Weights of a small GPT-style language model, trained from scratch on English Wikipedia.
Size: 8 layers, width 160, 5 heads of 32 (1 for keys and values), MLP 320 SwiGLU, vocabulary 1024, 2.05M parameters.
Training: a variant of Muon for these matrices, 127M tokens, 8618 steps.
Each number is 128 + 24 x the weight over its row's rms, rounded and kept within 0 to 255. Layers, rows and columns count from 0. The size above them is the row's rms in percent of the matrix's.

# layer 4 attention output (transposed), 160x160, rms 0.0473, rows 29-31,61-63,92-95,124-127,156-159, columns 0-79
size [ 86  89  94 105 119 109 114 107  97 108  91  92  94  92  99  96  98 103]
[[121 133 140 157 108  78 132 105  97 129 182 114 169 126  89 131 115 141 155  95 108 100 130 136 140 151 150  90 147 129  93 161  87 172 156 114 161 124 101 154 119 152 104 147 174 115 100 119 121  96 113 122 108 136  88 111 114 117 133 142 132  88 124 164 177 112 124 111 150 115 164 110 113 143 110 146 139 120 125 134]
 [119 132 136 162 120 101 119 128 160  71  84 120 136 133 106 190 100 103 101 109 115 148 126  97 163 147  83 151 126 108  81 101 124 142 136 103 146  96 147 156  82 125  93  73 111 110  94 112 100 111 128  73 157 119 183 137 137 132 104 155 149 126 107 171 121 122 102 139 164 153 127  99 143 109 146 140 118 129  89  92]
 [121 152 134 132 106 133 123 132 134 148  94 154  87 124 124 135  97 135 155 125  73  96 136 126 159 141 130 143 113 126 119 126 101 102 121 152 143 130 109 127 140 148 161 120 125 144 118 129 112  91 108 103 118 150  83 127 123 145 136 163 151  69 115 113 157 105 120 146 165 135 149 140 144 116 147 106 150 113 179 130]
 [ 85 131 129 107 145 121  99 142 144 133 136 131 111 101 111 157 106 102 137 130 138 116 202 152 102 165 148 131 130  89  72 136 121  96 125 116  89 151 135 141 175  97 129 126 111 112 122 115 143 109 144 173 162 132 137 141 144 128 131 140 134  97 132 116 111 159 128 107 151 147  81 162 101 144 153 130 107 112 139 125]
 [114 151  57 110 116 138 148 140 104 116 126 145  85 141 121 125 109  88 133 140 157 138 111  89 134 112 126 167 135 132 137 182 110 125 131 107 122 160 121 119 154 143 165 136  78 132 127 149 144 129 100 133 102 153 130 108 134 111 166 119 159 101 143 139 120 135 142 103 131 150 162 139 124 164 120  89 172 145 176 150]
 [ 86 107 117 119 123 113 111 134 120 170 129 156 113 154 149 162  87 115  76 171 151 144 134 120 137 139 136  69 111 125 128 119  98 177 156 175 135 107 104 150 145 143 117 104 138 157 141 134 104 142 162 116 114 110 158 126  91 119 130 137 122 147 119 109 123 115 118 102  99 122 160  82 114  93 126 118  98 170 137  95]
 [122 136 121 130 130  81 107 167 113 163 105 170  83 164  93 109 193  84 120 148 125  97 114 133 128 128  82 154 114 134 107 134 127 103 119 130 121 146 138 136 130 144  87 136 132 113 129 113 159 175  92 170 174 164 130 108 119 113 117 138 110 105 133 136 154  88 124 120 127 139 137 126 111 158 151 146 129 151 146 127]
 [123  97 165 120 154 125 132 152  99 113  75  99 133 106 114 133 140 113 106 125  97 125 145 115 132 110 217 132 103  63 122  97 136 140 137 155 138 157 119  79 153 141 127 148  79 142 160 175 142 135 133 178 144  94 150  94 129 107 137 110 150 149 143 111 119 129  95 126 103 100 120 117 150 117 148 101 154 147 104 138]
 [156 144 114 118 143 188 117 143 109 144 130 135 145 125 131 118 165 138 129  95 135 132 135  89 109 162 136 139 165 133 138 116  99 152 134 109 130 115  90 112 158 132 177  91 154 134 138  85 117 125 151 133 107  88 116  98 136 121 147 107  89 118 127 104 117 107  93 116 143  84 125 114 177 156 146 108  96 145 146 100]
 [ 92 123  82 128 125 111 140 107 141 122 138 112 165 148 136 125 154 136 125 103  93 131 143 149 122 108 132  87  97 176 131 175 131 116 146 136 156 127  98 132 110 150 123 122  81  77 136  78 145 160 115  99 104 120 108 108 126 170 183 135 103 103 149 111 125 122 145 154 116 127 156 118 125 113 134  93 137 148 143 167]
 [134 102 107  92 113 114 132 102 102  89 101 190 123 107 113 101 121 119 187 126 107  83 145 129  67 119 106 111 157 122 151 135 133  91 142 145 105 149 113 131 153 139 105 145 138 165 141 104 142 105 145 167 154 132 125 139 143 125 162  96 138 123 132 159 195 161 118 164  96 174 116 133 152 119 133 106 120 139 178 118]
 [125 135 134 106  88 155 116 113 136 110 100 143 109 109 156 115 122 122 137  89 129 163 141 138 178  96  95 192 178 114 131 127 199 174 113 153 129 115 112 150 131 105 164 159 118 146  97 127 128 122 147 159 153 110 152 123 145 119 126  70 134 130 125 111 123 100  83 117 144 148 119 134 136  98 153 160 126 156 159 122]
 [111 106 131 124 146 128 169  97 128 135 125 140 110 130  92 157 123 114 108 141 165 122 160 138 112 104 164 130 142 163 130  96 129 110 122 120  85 160 137 141 125 116 110 121 169 174 115 146  91 168  94  90 125 114 152 153 100 123 121  67 161 108 115  92 110 164 114 157 138 104 117 117  93 124 120 109 116 113 136 124]
 [150 146 167 139 152  94 141 125 109 127 149 138 112 109 140  99  66 106 107 168 165 123 165 104 148 137 151 129 161  94 109 137 155 137  63 122 123  64 144 130 145 108 135 127 125 165  67 126 111 144 138 120 174 189 115 136 128 123 116 114 118 114 118 127 156  62 105 143 140 108 133 113 129 131 145 128 145 129 122 145]
 [138 170 130 167 103 140 108 125 125 148 118 168 112 146 152 148 100 138  98 113 159 149 132 123 117 158 108 118 153 119 128 139 121 165 139 115 129 103 109 147 125 125 152 115 119 123 146 182  96 111 130 103 155 104 164 117 135 142 124 160 122 109 123 117 108  66 167 105 111 123 101 120  93 112 120 169 161 149 156 120]
 [111 116 135 132 131  79 169 120 127 126 100 137 151 154 122 115 136 141 115 131 130 114 100 103  93 138 108 114 120 131 135 124 117 116 131 128 136 128 126 146 113  89 103  62 174 160 105 119 141 112 191 163 144 128  95 124 136 131 132  96 126 130 199 121  77 136 166 120 102 134 108 137 115 126 141 130 106 102  86 172]
 [ 95 131 110 156 155 155  90  89 117 104 157  87 105 143 163 141 102 118 173 157 140 133 126 126  91 155  70 119 149 142 110 118 165 154 143 179 155 142 119 111 152 166 136 139 149 155 149 130 134 157 138 123 166 137  94 120 141  98 156 116 116 163 119 107 160 124 116 131 137 143 168 117 131 150 120 124 138 129 114 166]
 [118 177 144 126 132 114 132 118 143  92 123  94 136 106 135  90 137 142 134 138 150 150 160 114 134  71 102 120 166 126  96 148 184 125 190 133 142  95 109 156 115 145 109  91 130 130 144 129  84 150 141 132 174 133  97 111 139  71  99 114 113 115 132 160 140 165 147 148 116 138 135 129 135 159 113 169 125 150  95 128]]
# layer 4 attention value, 32x160, rms 0.0704, rows 29-31, columns 0-79
size [102 102  99]
[[122 118 130 159 149 172 168 118 133  90 158 105 104 126  89 140 167 121 178 160 123 170 138 123 132 130 132  98 107 144 120  99 138 126  92 104 126 152 142 150 130 122 128 136 128 108 150 169 118 110 154 136  92 127 128 142 129  91 104 128 147 143 114 158 157 127 128 127  84 135 169 106  72 123 141 121 118 136 162  85]
 [126 121 154 166 102 112  86 171 108 113 119 146 123  78 177 113 127 175  91 146 107 143 133 130 134 166 117  77 121  86 117 150 137  83 155 128 120 115 154 155 129  62 130 157 141 147 101 129 163 125  77 153 129 149 119 151 119 120 143 154 174 108 131 123 114 111 165 132 105 146 116  83 148 143 108 114 147 129 122 145]
 [101  99 113 135 129 160  85 149 127  94 133 102 186 123  96 136 131 136 104 134 137 142 125 111 125 115 119 138 119 133 129 151 123 114 106  97 109 163 127  87 151 143 159 125 141 147 118 164  90 117 116 141 126 100 117 148 159 128 163 119 167 105 122 109  89 158 129 105 104 154 155 104 155 116 128 120  97 175 153 119]]
# layer 4 MLP gate, 320x160, rms 0.0653, rows 0-6, columns 0-79
size [106 101 100  99  93 109 103]
[[109 153 197 110 119 120 133 130 138 137 122  89 108  97 123 108 174 188  99 103 120 107 141  84 114 122 106 115 124 127 123 126 131 105 139 123 106 109 142 117 144 102  84 124 136 138 103  94 115 117 150 131 104 109 107  76 100 126  62 117  81 123 149 161 162 165 127 120 126 118 113 135 165  99 147 127  87 122 141 157]
 [145 121 111  68 168 104 118 134 116  78 102 121  98 124 109 151 166  86 147 161 129 130 154 143 164 102 112 110 131 155 164 133 105  98 133 133 115 115 140 140 157 110 140 116 168 125 127 136 112 115 158 111  91  90 143 128 122 103 144 117 153 106 125 128 122 150 151 110 123 130 123 143 144 155 109 111 119 120  63 115]
 [151 149 120 111 109 173 145 130 104 170  85 173  70 143 161 117 116 113 145  83 172 136 139 148 173 165 124 156 165 149 130 129 178 126 128 119 141 120 107 117  90 106 134 152 130 125 115 149 103 156 122 133 168  80  89 151 121 124 123 140 106 149 131 144 140 107 117 144 115 145 156  82 159 120 108 103 155 141  87 126]
 [ 94 132 137 138 106 171 111 141 105 134 129 150 160 165  85 141 159 135 122 144 123 117 156 138 156 122 137 116 112  69 142 168 141 144 107 119 122 102 161 130 117 148 122 159 167  95 149 132  97 164 146 171 127 141 107 164 124  95 108 126 100 145 100 160 155 126 153 159 128 159 113 110 136 148 137 118 128 116 112  78]
 [137 164 132 118 111 125 130  77 161 141 122 131 124 121 134 104 158 166 137 106 139  96 116 123 129 113 144 109 111 119 141 115 131 124 101 105  97 167 106 174  93 155 154 103  98  99 140 129  60 166 105 134 107 106 123  95 126 130  65 160 196 128 140 122 125 104 125 116 176 160  92 154 153 119 112 111 115  94 175 161]
 [135 116  83 106 146 136 131  78 154 131 155 118 150 161  85 105 144  75 110 137 127 110 111 168 140 116 135 114 138 122 143 130 124 116 149 124 176 101 134 117 131 123 128 123 168  78 159 152 149 176 104 113 145  98 145 157 159 136 146 113 112 137  77 161 136 109 143 125 142 119  85 134 118 125 107  87 164 122 129  93]
 [158 117 115 131 143 113 122 119 136 108 142 123 125 133 150 123 137 167 136 132 128 160 116 116 164  97 139 141 128 127 109 130 123 122 147 111  99 136 110  88 119 150 121 136 158 117 143 115 107 150 167 151  92 176 118 197 126 104 155 147 104 200 137 111 113 131 148 135 102 177 137  91  96 133 104 136 143 124 108 158]]
# layer 4 MLP up, 320x160, rms 0.0652, rows 0-5, columns 0-79
size [100  96 105  96  99 101]
[[125  99 131 137 123 141 162 151  97 120 142 105 143 105 140 141 126 133 136 145 109  98 169  90 117 148 164 133 110 147 150 123 117 132 124 115  97 123 124 148 150  99  78 120 119 157  83  85 123 129 130 182 135 165 132 141 189 142  82 108 128 148 109 137 148 141 130 180 122  97 133 127 132 119  84 128 122 148 128 136]
 [149 134 148 123 133 208 147 139 155 176 128  95 125 132 137 153 154 109 131 120 120 112 136 130 125 112 105 123 175 124  82 106 115 121 124 150 136 171 136 171 132 114 112 149 114 121 150 138 135 149  99  90 148 123 111 101 149 142  89 153 125 136 128 100 162 157 120 137 152  82  84 152 130 138  90 100 164 155 154 155]
 [127  80 107 127 132 119 146 110 115 141  97 110 167 170 124 160 123 120 139 135 116 150 112 112 128  89 160 127  95 130 141 150 170 137 114 118 157  92 110 149 125 124 148 141 133 128 149 184 159 142 129  88 125 158 124 144 158 111 105 114 120 148 138 127 143 119 110 148 110 109 133 116 147 157 119  99 105 128 134 142]
 [166  91 127 141 131  77 124  98 127 135 136 145 118  83  86 151 144  95 105 132 115 145 137 114 156 122  98 156  71 131 124  94  85 128 134 104 110 178 138  92 126  98 116 101 112 179  80 123 120 148 141 115 151 160 144 164 149 119 124 121 133 124 140 162 114 162 149 117  94 117 119 141 154 112 138 143 127 126 129  93]
 [130 103 146 107 149  77 161 160  95 125 118  94  81 105 128 111 121 116 127 107 129 133 107 115 134 156 131 147  88  92 119 120 169 118 126 136  92 126  80  86  83 142 159 127 155  97 121 110  45 100 123 132 102 138 112 116 154 164 136 144  98 134 137 119 152 119 125 119 110 138 100 145 142 117 113 103 116 147 112 139]
 [115 165 103 169  99 166  98 164 101  98 160 128 126 122 133  89 131 109 130 122 142 122 134 159 105 109 109 135 105 128  85 120 172 126 142 125 152 123 107 168 179 111 144 132 142  73 167 149 104 161 107 115 160 110 130 148 165 115 152 137 116 123 132 154 135 118 157 116 103 121 173 116 133 120 140 148 166 153 166  87]]
# layer 4 MLP down (transposed), 320x160, rms 0.0545, rows 0-5, columns 0-79
size [101 100 101  94  98 111]
[[103  91 115 153 145 132 132 117  85 117 135 173 156 137 132 144 117 124 174 128 126 137 116 153 122 107  83 130 168 135 107 139 181 122 133 132 137 124 183 137  87 116 158 152 107 112 114 117 136 137 110 107 136 108 139 130 192  86 160  95 151 129 136 137 118 162 131 136 131 141 109 130 136 166 138 118 143 158 128 107]
 [ 66 127  65 121 167 114 147 115 112 170 141 135 130 114  82 118 114 135 174 125 118 129 139 115 142 165 130 141  91 100 130  87 144 102 113 135 194 178 132 103 120 144 100 159 113 148 144 134 144 166 104 104 140 151 157 120 110 139 123 157 129  99 113 134 132 124 106 129 120 115 123 119 176 142 134 107 118 127 138 149]
 [101 122 105 108 127 140 182 115 139 117 163  87 145 148  99 160 112 138 122 156 131 116 170 172 114 154 142 146  97 117 126 172  89 127 143 124 163 138 130 113 105 119 119 119 100 161 103  88 140 144 111 140 164 141 161  96 155 130 117 108 134 149 145 123  99 122  86  98 121 116 130 120 123 109 127 120 146 117  95 104]
 [ 95 136 101 110 135 106 152 148 148 140 183 127 107 156 116  98  96  99  88 122 135 123 133 184 117 113 113 124 124 120 132 165 106 128 125 121 128 164 147 132 130 114  97 164 108 130  97 116 120  89 109 154 114 126 149 127 148 113 105 142 160 146 164 125  69  90  86 105 151  86 121 140 132 135 137 145 118 116 170 105]
 [ 97 123 150 139  91 150 115 128 107 162 170 153  96 110 123  59 113 142 133 143 119 109 123 108 160 146 118 170 169 153 155 133 138 148  92 135 110 100 125 121 149 127  82 124 107 183 138  91 124 132 114 149 158 122 120 120 132 144 153 119 175  96 146 147 118 117 100 146 108 128 116 111 153 149 148 154 148 158 125 101]
 [111 175 182 129 127 143 140 134 119 159 114 151 125 162 101 137  98 139 163 145 160 117 117 154 114 154 173 141 146 141 165 154 107 136 158 119 125 124 130 135 126 127 101 118 144 150 148 137 120 108 138 109  93  91 150  81 107 166 112  92 132 114 131  98 182 106 102 113 110 118 114 117 135 106 150 139 113 152 132 136]]